Weights of a small GPT-style language model, trained from scratch on English Wikipedia: 10 layers, untied embeddings.
Each number is 128 + 24 x the weight over its row's rms, rounded and kept within 0 to 255. Layers, rows and columns count from 0. Numbers have three digits each. The size before them is the row's rms in percent of the matrix's.

# layer 7 MLP down, 384x1536, rms 0.122, rows 240-261, columns 128-255
097:125112113138152113067137176134155141130120101112089161138097139161142108142125140119137128137137135134137110124095134168160133105151098162127113159124088138139136151118140150112112114105118116113116154122136107123156188151128120167089103166111149119168163102105129114124102136073130147103093110167139108115123154116130120128145127091137112129135103119133116128149122151120156079131105
103:139128128104119150127104146112049097084108117127133141097122140129147153082133177108163109099130199092122153113135154141173106126119121122118125128149134171112144106098147119146103128110116146154111144144120118096134161139115113131131141079162187103116146117108120120110081175125115109143116116092130144118067106145055124155125120130115120117124100122102107127100131111086128084106081
103:114112120122094096108131125094134065136162120154102141080125119134116141123126151110120115132110162137068098129170088104157144157132151110109144125092093120101124125124104161123121093176144143105131137070104164125146124084158122103134102108127116132146172123107115121145115102139106141105126129147143104128118108143146155124138131132093133126147134138126140130165112122097096155101122
099:144125117163149154148133155068166101133143168113104130092139136131121120110158140104122085149123137144115188139106098138106142124156131155125092110116167163108137156110156118147107115098127110091138149132132114133085137129130147173139085113168106125139124083108137110093135108121136099133134105130128157080115114113122119101137098094151141142163127154097167123107114052123086136116165
099:129115168134126139118154097129093143122150135114133152088123110138136106086130142090124097089094158135163141078110086121126114148109149107112125160178138119154163097128110092146087134158142108138110150079108095108143144147149101158073147079112160101117111107130108125137133128117082103109125133160126155101116147139141137110134118170119089139126125163140125090095111119148147102092113
102:138123132092075111134140095132142082126108103087115126145121131133123167151114100100114126088137131156124130125144157101123109131113137098139124135112124173160142142136135151124168075121096164119144110081102103118155117113096123131135082125137081171133145076149127105130131092129104112157138153119143087103088094119124120119109110085106103179119129118111079135094111157105167133103144
096:121135121085143088092091134150126150180121105092107101124119144110129126146116123117103126102155126151191099109170163121086090133135155119099112122152093144106155090108118098156123116148120176121121128110116136116133131159131063090121132118128070164171131105112101106118111090102093148138126118129090115158144121154127083099132133174135144124125124096135112156091111165145109088112144
097:118064108173129111162140150097174118170140134097133135139133108134145108145125155114146128168185113102134126128153080132141101152149132093136158077141141100111118130094118165090154110124119123126129167109090125089110152138118131186131152149070165119161155104110104190147122163145130118129130158110111185121121146087128106124115105138057160154152153131143131133097142127089110088128134
101:117104083071089106083154159113082086117160053101125130134105167094124117103102167105104112095129154071153139122132118142072102135108096136108169108113146107130138150134161115108086142072108116112119134140167083134133147113109160097134117101092118122145089118109151096154085126097081109109143089116145128148124134124091124108141106120140159101160149107138119116138127092122119092141145
100:133126122081147141117095139131150150136136151128134105088108060125151114142153126113143139149131142160168142091139136128139150119136123113116184135128170133086129163122147143148129097148135124131110109083094104143152147124114112193127108140118097136140131126121109154081135152136084091073143144141160121112157068119132125136129150138101129133151102136112179150118139125135085170086107
098:154076190160103139114139170129118066091142112142107124134117078154134133133156137141112107119107115099119130108108125164141140177103093111106100127124126132136108114165137158100138137124176130067108127149110157129133104113139132109182112135115131097129115102149131121142119142121130147135092110090170118095130117144158111085183113152169099136159122124103122126158167132154116110097136
100:144158115093133116170125177129175135128108118154133094107162128150135124150123126154101136123119102106146117167136108148131132096152133094133136075108108143137122138109164125148136159095091155076115135105129152119145104136091084146120150128144108113128128124145126120111123134098126108110141149106133127129120120120129141128132129133131126147123123135097120100116124091091108114102136
098:083136141139108112135147105134134107138148152192091101116134153150169129130106119098084083139113147124120128112155098141087114175111135113136111064088148157109161094136129137134144101134127111110123142119174132151102117118133138144143102149110130124116147103095120202136123121129144117068128145115115140113106125152122111099071104126144138125120133103126117121106135125136171144135179
098:157123141102126095103105127108111126123145146153114122089164129105130149167097160079105149122101123177151146102152147141153128149148122185117140133161099133104140126140146134130134116147113093124164157156119122152131140122131130145134124140116129130134123130147131109142125148089106126114147173116197099119108097170110120162147107149121105142163111143097096119124110145147141114164130
103:118130093077136124101137157101111157087106091137108151154099081148130169123162125133139145095093120157116115123121122123134096147123125118130120094137092141118106117111152159128173135106131128123113190101125149119134103135115099147156197154138121134152146120115145142117119118073156074173138138098126111085138135113138143099107125096141128155101115109142156106124147115128166107130120
096:118144128171134128122103120134126101136100075115151125130136124148109145156123129133090124092135104111153101148138114158121108132107138101087116140113145183171082099104141155110116151150097108136140126134130105141147137137132116099122121113148147153130117049120124131105129122152111128107120092143107138136136129122124150086111099141097137169115128145145114130130138163100148136061094
098:077127137090159146100132141114071159188160103125101078114098101123156128107149148133137153123138137144123119101104120105102125115137118119116174151170112106110192129154135114123115082111146167133148106127102159107090150131133124117112138130128116108141109143115087114088131112103111158135157137118114102158155121048148137138135156146121105146112140143151115127138138122087149157133137
101:103137110116115111122149168106136113152145114095121115142119114146150113115122148099110092106098123109132131176072133143095123159113150129145110123137122115145137132136153157121103113151146123160188161126130119116132129148140108131100122112111100156109144139131175148097146141140093117103173123139143080133102128116138095144123101120163092092122113181118112135161147137123105134106101
100:145141147165164088157128113105101125135142170157125109115143114148127129131134166121106081121154139118141132084154138101088104145099097085131148108116130122129135150130117118108121155142095150127110103117104144146120152153121106165043143118171158051114134150135110124112096107169143175099104137159128170122105140159126136095115147107058147096126103119126109142119167119121127113154133
100:126115129074108142165121137168128133142107142157122126144130119145099134151130185126083162136119128104111156108150144150137148096169133119173125151166121139131103103127074134118101109169146128159177157114124136142137119154122112092120105122139109121129138128137117061068138138116148163127135107137097200156152149150143131142156130183112144103131098150154143107153138112138125153117131
098:142120143137148133130107122168102088117114132126114140137137106147133099146113152120143104110114111115145157132148104137110160117117107127131119129132125155108133142139148137132117154091110115150118151155116143110088095105125155179177105087175139097142125085132154123149134142107119117116149136136126151160128147146117148110102123154124098118145120160104153118111137134147119119128145
103:112134100137123082156131149149181099147121157095123155111124154146111124125108120151160145121120094145107134123149128139138170135124110139161109183118116119119107154120163138132138128151150102118107130122148185100102118140172159139093131126109119087155137078146090137195111134113112100110186085139197094150153116123100118096145128086145140104138137189131153106142081127129122132111115